config.yaml
vocab_size: 8192
init_std_qkv: 0.0244
init_std_o: 0.0
init_std_up: 0.0244
lr_mult_o: 1.65
grad_clip: 1.0
steps: 3536
Each number is 200 + 30 x the weight over its row's rms, rounded and kept within 0 to 999. Layers, rows and columns count from 0. The size before them is the row's rms in percent of the matrix's.

# down: layer 5 MLP down (transposed), 512x192, rms 0.123, rows 9-19, columns 96-191
# gate: layer 5 MLP gate, 512x192, rms 0.126, rows 10-20, columns 96-191
# up: layer 5 MLP up, 512x192, rms 0.131, rows 10-20, columns 96-191
down9,097,211,192,167,244,185,179,221,172,278,203,170,262,215,180,239,263,230,182,267,201,191,187,246,196,190,171,164,211,197,183,230,219,252,138,185,215,203,218,245,221,233,179,174,241,221,177,236,236,222,238,152,196,196,210,229,174,209,172,197,202,240,195,212,172,208,193,186,158,235,220,176,206,185,195,193,264,207,171,163,210,199,243,200,168,194,163,210,147,209,217,141,164,189,242,187,156
gate10,106,186,223,157,168,161,225,226,145,181,149,253,165,172,240,227,219,187,173,178,203,196,228,241,181,166,156,213,191,211,265,249,159,240,233,184,207,240,256,176,211,212,284,228,234,209,207,254,226,194,223,242,208,200,202,229,259,225,202,217,236,123,223,223,178,218,216,218,236,173,190,192,175,177,203,196,203,216,218,219,193,224,189,180,177,230,224,241,187,203,210,175,196,213,165,225,223
up10,096,203,185,218,270,237,203,230,168,224,167,200,122,154,231,205,167,190,182,201,220,204,211,197,242,213,192,216,212,210,195,204,172,200,192,180,223,186,276,253,149,221,155,234,201,210,205,169,192,173,155,209,213,225,259,188,221,209,176,231,212,187,209,232,218,165,239,271,200,189,200,189,173,165,223,226,231,243,202,217,216,174,207,184,169,200,249,172,149,188,191,150,229,236,181,170,216
down10,098,273,144,232,244,186,230,208,250,205,191,205,194,234,150,204,237,229,186,148,230,245,160,194,203,170,211,166,150,197,210,208,235,243,201,188,235,176,191,213,210,196,226,266,149,176,145,191,164,249,196,185,201,233,149,220,229,160,203,184,224,224,233,221,147,186,226,177,234,193,227,181,230,213,194,194,229,158,214,192,203,289,192,182,192,195,209,188,204,232,152,223,187,229,233,243,257
gate11,100,162,198,105,210,173,152,158,177,231,247,200,197,186,261,251,209,210,230,215,193,169,260,252,212,173,230,195,174,234,185,200,227,183,209,242,219,196,203,217,239,168,173,241,193,230,246,181,173,215,173,227,149,234,189,221,214,245,217,209,169,174,232,232,188,251,255,194,214,187,229,205,194,175,199,201,151,231,190,187,141,239,238,255,211,224,257,176,189,212,194,187,200,185,188,207,218
up11,099,227,157,212,219,197,240,225,192,216,139,218,205,242,213,206,188,200,232,184,226,223,157,164,203,208,225,249,200,251,178,207,209,191,167,249,165,234,109,221,209,208,227,215,221,237,204,198,208,221,187,202,207,211,193,226,191,233,200,160,222,204,203,241,219,203,218,179,165,259,172,167,195,220,251,222,157,196,133,197,235,250,207,130,182,171,189,212,153,133,188,160,202,203,198,160,178
down11,098,156,194,230,177,225,193,173,228,174,154,232,249,205,150,131,227,207,200,166,227,220,177,158,133,202,206,230,189,201,191,223,198,157,231,188,232,216,238,208,190,167,209,218,202,194,275,227,193,138,206,202,221,151,200,241,216,170,214,262,200,192,227,152,183,167,172,197,186,219,199,183,176,233,194,177,185,189,136,208,222,178,168,217,250,238,164,257,175,209,149,214,227,179,212,142,200
gate12,102,227,249,216,211,199,245,174,184,220,192,183,156,205,221,234,235,211,173,188,221,211,183,274,189,195,231,199,149,197,212,240,200,238,171,197,209,188,223,206,175,231,224,201,182,187,203,206,194,183,200,158,172,185,192,221,199,182,223,180,218,225,211,258,172,207,192,235,187,223,202,276,209,239,136,198,211,206,216,242,229,249,203,201,132,147,167,192,186,215,215,209,245,223,193,141,223
up12,101,261,211,194,230,191,239,172,222,212,178,231,249,215,200,215,188,193,203,200,147,215,196,250,216,190,253,205,200,150,235,192,191,214,181,227,174,153,261,115,238,206,208,209,159,196,167,239,243,211,189,207,246,197,225,228,171,171,213,195,202,175,237,205,191,188,261,177,218,246,240,191,185,221,185,172,169,186,292,168,265,188,155,182,197,191,150,177,209,216,184,217,203,181,214,228,209
down12,097,158,218,184,229,159,153,203,194,238,220,175,237,200,231,197,177,197,183,204,186,226,252,179,214,210,183,151,200,193,227,244,159,197,223,169,224,223,263,234,187,220,249,176,234,235,182,196,181,213,188,201,169,167,219,171,185,164,181,177,196,215,176,233,192,221,177,237,242,190,131,232,223,190,238,218,258,160,179,239,152,267,197,193,202,227,230,203,241,156,233,211,210,248,225,265,171
gate13,105,192,173,207,190,173,214,187,180,226,166,204,183,182,175,277,268,231,226,198,224,204,204,199,195,173,200,201,184,169,209,182,256,242,212,170,204,160,155,146,213,162,259,215,182,221,191,193,237,214,202,173,239,235,248,180,189,211,271,164,195,175,159,170,162,181,170,184,170,175,181,231,170,231,228,206,172,172,209,156,217,184,222,222,188,212,150,200,199,222,229,241,221,248,203,207,192
up13,104,211,256,178,211,171,254,247,255,211,194,165,161,214,234,207,185,194,170,203,184,223,281,165,230,193,197,217,234,157,192,217,159,201,185,204,210,211,189,233,208,193,209,229,206,210,194,183,190,234,148,224,202,159,215,218,211,190,223,207,205,193,142,183,188,213,208,224,214,158,236,214,197,230,165,142,230,196,178,229,224,217,215,225,211,236,174,183,182,164,193,191,164,171,148,117,195
down13,104,216,207,209,218,187,225,227,178,141,201,207,156,224,240,152,144,232,155,175,188,134,202,216,225,195,150,202,192,151,201,190,156,193,188,212,174,204,245,179,248,243,166,201,204,175,211,239,167,195,242,200,200,191,201,201,219,203,161,186,139,211,230,242,176,230,177,222,194,235,178,204,204,191,187,205,232,209,174,188,175,184,213,157,232,186,172,193,222,216,211,205,219,168,147,217,180
gate14,101,247,159,224,159,201,243,167,206,168,193,266,189,190,197,185,159,137,140,195,155,159,192,204,165,191,178,177,157,182,243,209,223,243,218,197,221,185,218,190,240,225,178,180,244,171,238,169,194,199,188,200,267,192,212,194,211,253,207,179,175,248,167,216,194,251,208,231,197,253,156,206,197,211,237,206,134,182,211,149,174,192,255,162,251,188,214,247,270,215,231,190,215,168,211,169,222
up14,108,233,202,187,238,214,208,195,200,182,167,263,230,215,121,226,196,164,161,196,156,190,248,194,161,213,205,157,193,156,162,204,193,219,166,218,183,177,181,185,206,210,212,205,176,228,165,207,231,223,213,193,235,206,205,207,257,245,197,206,172,177,250,163,179,227,203,242,181,218,208,181,189,252,287,192,215,163,210,183,162,209,253,242,229,199,248,208,193,175,195,241,242,224,232,195,175
down14,099,247,170,225,188,208,237,148,177,247,171,180,210,224,216,211,177,196,236,192,239,174,190,148,158,208,186,176,199,208,234,197,180,262,219,253,255,193,188,178,247,194,239,176,186,202,227,197,179,135,227,196,209,223,200,197,251,243,188,220,173,164,158,203,212,183,185,229,216,224,228,222,160,225,200,267,177,188,256,118,159,246,200,203,182,170,199,197,162,230,226,178,227,149,161,206,215
gate15,098,214,245,210,197,171,159,163,184,181,175,192,206,238,176,193,228,181,189,239,176,202,214,217,216,150,175,147,263,193,219,169,236,208,199,186,160,220,151,214,215,194,159,166,183,260,202,210,176,250,211,182,176,193,192,234,216,292,180,187,179,197,220,236,241,192,184,190,168,206,181,195,158,211,238,170,203,225,167,220,170,202,201,200,161,204,218,184,206,176,212,205,184,259,172,245,190
up15,100,217,161,212,191,216,152,235,223,172,177,146,181,199,241,196,175,170,240,222,141,197,211,238,245,211,194,214,193,222,170,188,139,206,153,212,180,225,160,193,199,218,195,197,172,252,215,150,157,226,154,183,212,249,209,225,228,225,188,189,224,160,208,213,171,222,206,167,178,151,220,147,219,223,199,193,211,208,207,223,168,238,239,133,247,205,221,133,258,181,174,222,182,189,181,230,234
down15,098,226,195,166,158,216,173,164,191,193,186,147,183,172,226,227,211,165,215,179,202,216,232,217,207,237,171,183,243,145,229,210,164,183,236,249,172,238,225,211,171,174,216,167,198,174,200,202,160,168,192,117,207,134,162,192,278,191,218,178,170,217,196,236,154,180,205,195,214,174,216,170,191,200,241,180,188,271,238,197,214,214,202,244,185,205,146,146,206,208,234,181,242,251,202,177,242
gate16,098,190,165,173,189,183,130,218,183,201,200,228,210,218,269,189,162,248,224,203,206,252,204,175,233,206,196,216,168,231,174,264,206,225,236,197,191,189,180,179,227,175,251,209,226,147,198,226,163,191,205,234,135,244,150,173,165,206,177,146,185,168,222,220,193,188,223,191,213,159,188,203,228,180,188,170,172,232,190,167,167,189,221,163,190,199,173,155,231,233,227,202,228,225,230,188,161
up16,097,217,174,160,222,244,188,188,230,161,196,243,185,208,210,225,236,154,149,252,241,136,182,213,179,200,170,167,232,178,247,191,165,198,189,143,221,175,192,217,204,254,226,198,152,212,204,180,177,224,229,184,240,219,195,217,209,200,215,200,183,195,161,204,245,186,186,221,147,205,204,154,217,252,130,217,152,156,201,210,195,194,190,175,184,184,126,190,232,162,198,171,227,214,210,188,228
down16,106,170,220,186,168,141,198,194,165,186,146,191,180,179,241,230,191,159,249,197,209,183,258,192,253,202,203,198,227,156,215,235,177,234,228,218,173,235,193,194,164,190,164,211,231,172,217,137,176,198,160,181,247,206,204,228,245,230,228,238,153,212,211,198,138,177,174,212,161,214,248,224,191,212,215,225,205,187,168,242,176,154,211,193,176,247,170,221,195,264,196,186,214,212,168,229,162
gate17,105,194,220,195,188,164,235,211,153,175,180,207,221,220,140,219,222,209,191,179,214,204,172,216,154,184,195,242,200,151,189,203,187,212,241,227,94,240,226,227,173,172,153,164,202,247,151,179,191,192,207,238,185,195,200,203,211,237,163,286,206,184,185,238,193,206,213,196,108,272,180,187,171,179,228,185,178,226,179,155,175,181,165,242,192,205,218,147,223,214,163,217,183,166,245,250,226
up17,106,203,208,184,211,199,181,203,234,211,151,209,229,166,209,166,227,196,211,166,186,202,210,212,251,205,200,162,165,187,173,191,194,203,214,183,240,198,182,179,230,209,172,224,248,206,224,220,156,184,217,194,239,161,213,251,139,144,215,213,216,222,262,221,202,216,155,205,247,227,220,237,154,206,247,163,265,231,169,201,205,292,166,187,239,238,182,175,228,201,221,136,159,186,162,203,271
down17,105,193,198,217,202,206,187,225,260,156,186,202,191,158,209,211,191,193,214,210,185,181,228,166,221,198,105,147,165,203,176,160,226,176,169,194,247,145,181,202,222,246,249,214,284,221,189,229,220,204,226,171,197,201,218,230,189,225,203,230,156,233,264,156,177,211,114,228,195,203,223,200,204,221,197,236,217,228,203,225,241,265,184,169,177,222,195,178,210,175,247,147,177,194,215,200,165
gate18,106,195,249,168,118,211,229,200,172,162,177,219,153,142,198,194,219,197,224,188,205,181,250,156,199,185,183,190,181,219,153,245,217,205,195,175,180,224,178,163,157,163,178,169,205,207,222,215,210,152,232,254,207,218,235,267,178,224,221,230,174,212,227,212,255,227,207,246,166,272,188,211,180,143,239,161,254,209,208,174,214,173,176,141,229,239,204,282,226,207,180,207,188,205,169,167,205
up18,107,174,156,223,199,253,216,215,184,152,187,232,189,198,196,191,139,159,183,204,162,218,234,176,225,188,193,196,181,136,188,283,205,258,211,170,173,232,204,219,152,204,202,244,189,254,157,207,235,226,160,213,174,244,188,185,183,183,177,216,204,211,148,235,164,197,175,194,252,173,248,188,213,171,165,201,217,229,183,196,207,238,173,181,184,188,220,211,186,154,205,153,230,150,179,202,244
down18,101,165,226,153,209,193,187,241,225,188,223,195,161,163,253,175,217,234,181,201,147,232,222,227,216,219,175,190,268,181,215,203,187,236,240,162,194,263,213,176,234,186,174,197,247,218,210,183,197,234,204,216,192,210,238,214,236,200,174,192,223,250,137,235,202,207,132,227,182,196,190,210,277,168,223,172,268,202,203,209,253,181,202,193,143,278,171,243,184,225,224,252,166,207,172,215,205
gate19,094,177,240,206,230,184,152,237,205,191,174,205,194,195,206,216,197,206,217,209,143,238,171,181,214,185,189,213,277,218,229,204,165,184,154,182,201,179,219,182,186,170,216,223,210,215,224,236,194,184,184,185,200,159,185,220,263,232,190,194,215,213,164,243,185,216,178,235,190,167,135,206,214,206,264,216,161,259,177,189,236,144,161,144,210,179,236,227,195,199,185,232,194,213,148,185,190
up19,099,203,169,214,138,220,179,153,207,215,206,188,223,206,164,170,224,212,153,169,264,179,204,214,193,198,196,127,198,208,185,173,163,205,195,219,225,203,221,244,180,208,200,171,211,187,216,177,203,207,111,218,245,186,217,154,172,162,202,251,179,185,228,201,221,238,249,159,210,245,196,239,245,228,155,197,247,205,246,190,226,224,189,207,303,219,157,182,215,174,231,212,232,206,152,158,191
down19,094,222,167,200,226,204,271,220,180,201,225,151,156,234,243,175,185,150,187,225,241,213,190,163,230,180,181,227,231,230,190,172,198,210,206,186,188,209,202,188,179,218,162,227,209,235,163,122,187,234,221,165,171,198,199,216,155,205,206,148,225,152,197,217,179,240,268,164,202,247,203,188,108,160,191,267,220,156,245,203,173,201,187,188,165,219,186,158,244,174,210,179,225,202,189,192,184
gate20,106,193,193,148,181,205,173,196,293,174,185,185,181,201,223,202,157,188,216,181,190,219,179,265,214,181,204,218,244,197,195,179,207,180,167,199,202,178,195,142,187,265,150,238,179,181,167,125,187,244,186,204,203,199,220,232,223,129,184,193,159,183,259,192,176,231,193,221,223,236,158,220,126,227,174,234,211,196,212,242,217,190,196,200,190,221,212,200,198,169,177,179,143,197,159,217,152
up20,108,216,215,215,187,137,223,201,256,196,173,247,182,244,219,177,149,192,180,207,202,206,217,237,191,216,175,171,238,221,162,212,191,179,174,201,227,156,195,164,220,298,195,215,180,152,185,193,168,201,198,256,129,154,204,191,206,175,198,216,225,202,263,186,228,211,220,226,195,208,210,206,192,202,186,208,204,159,235,189,218,185,236,149,134,226,216,235,191,139,167,143,206,150,238,284,196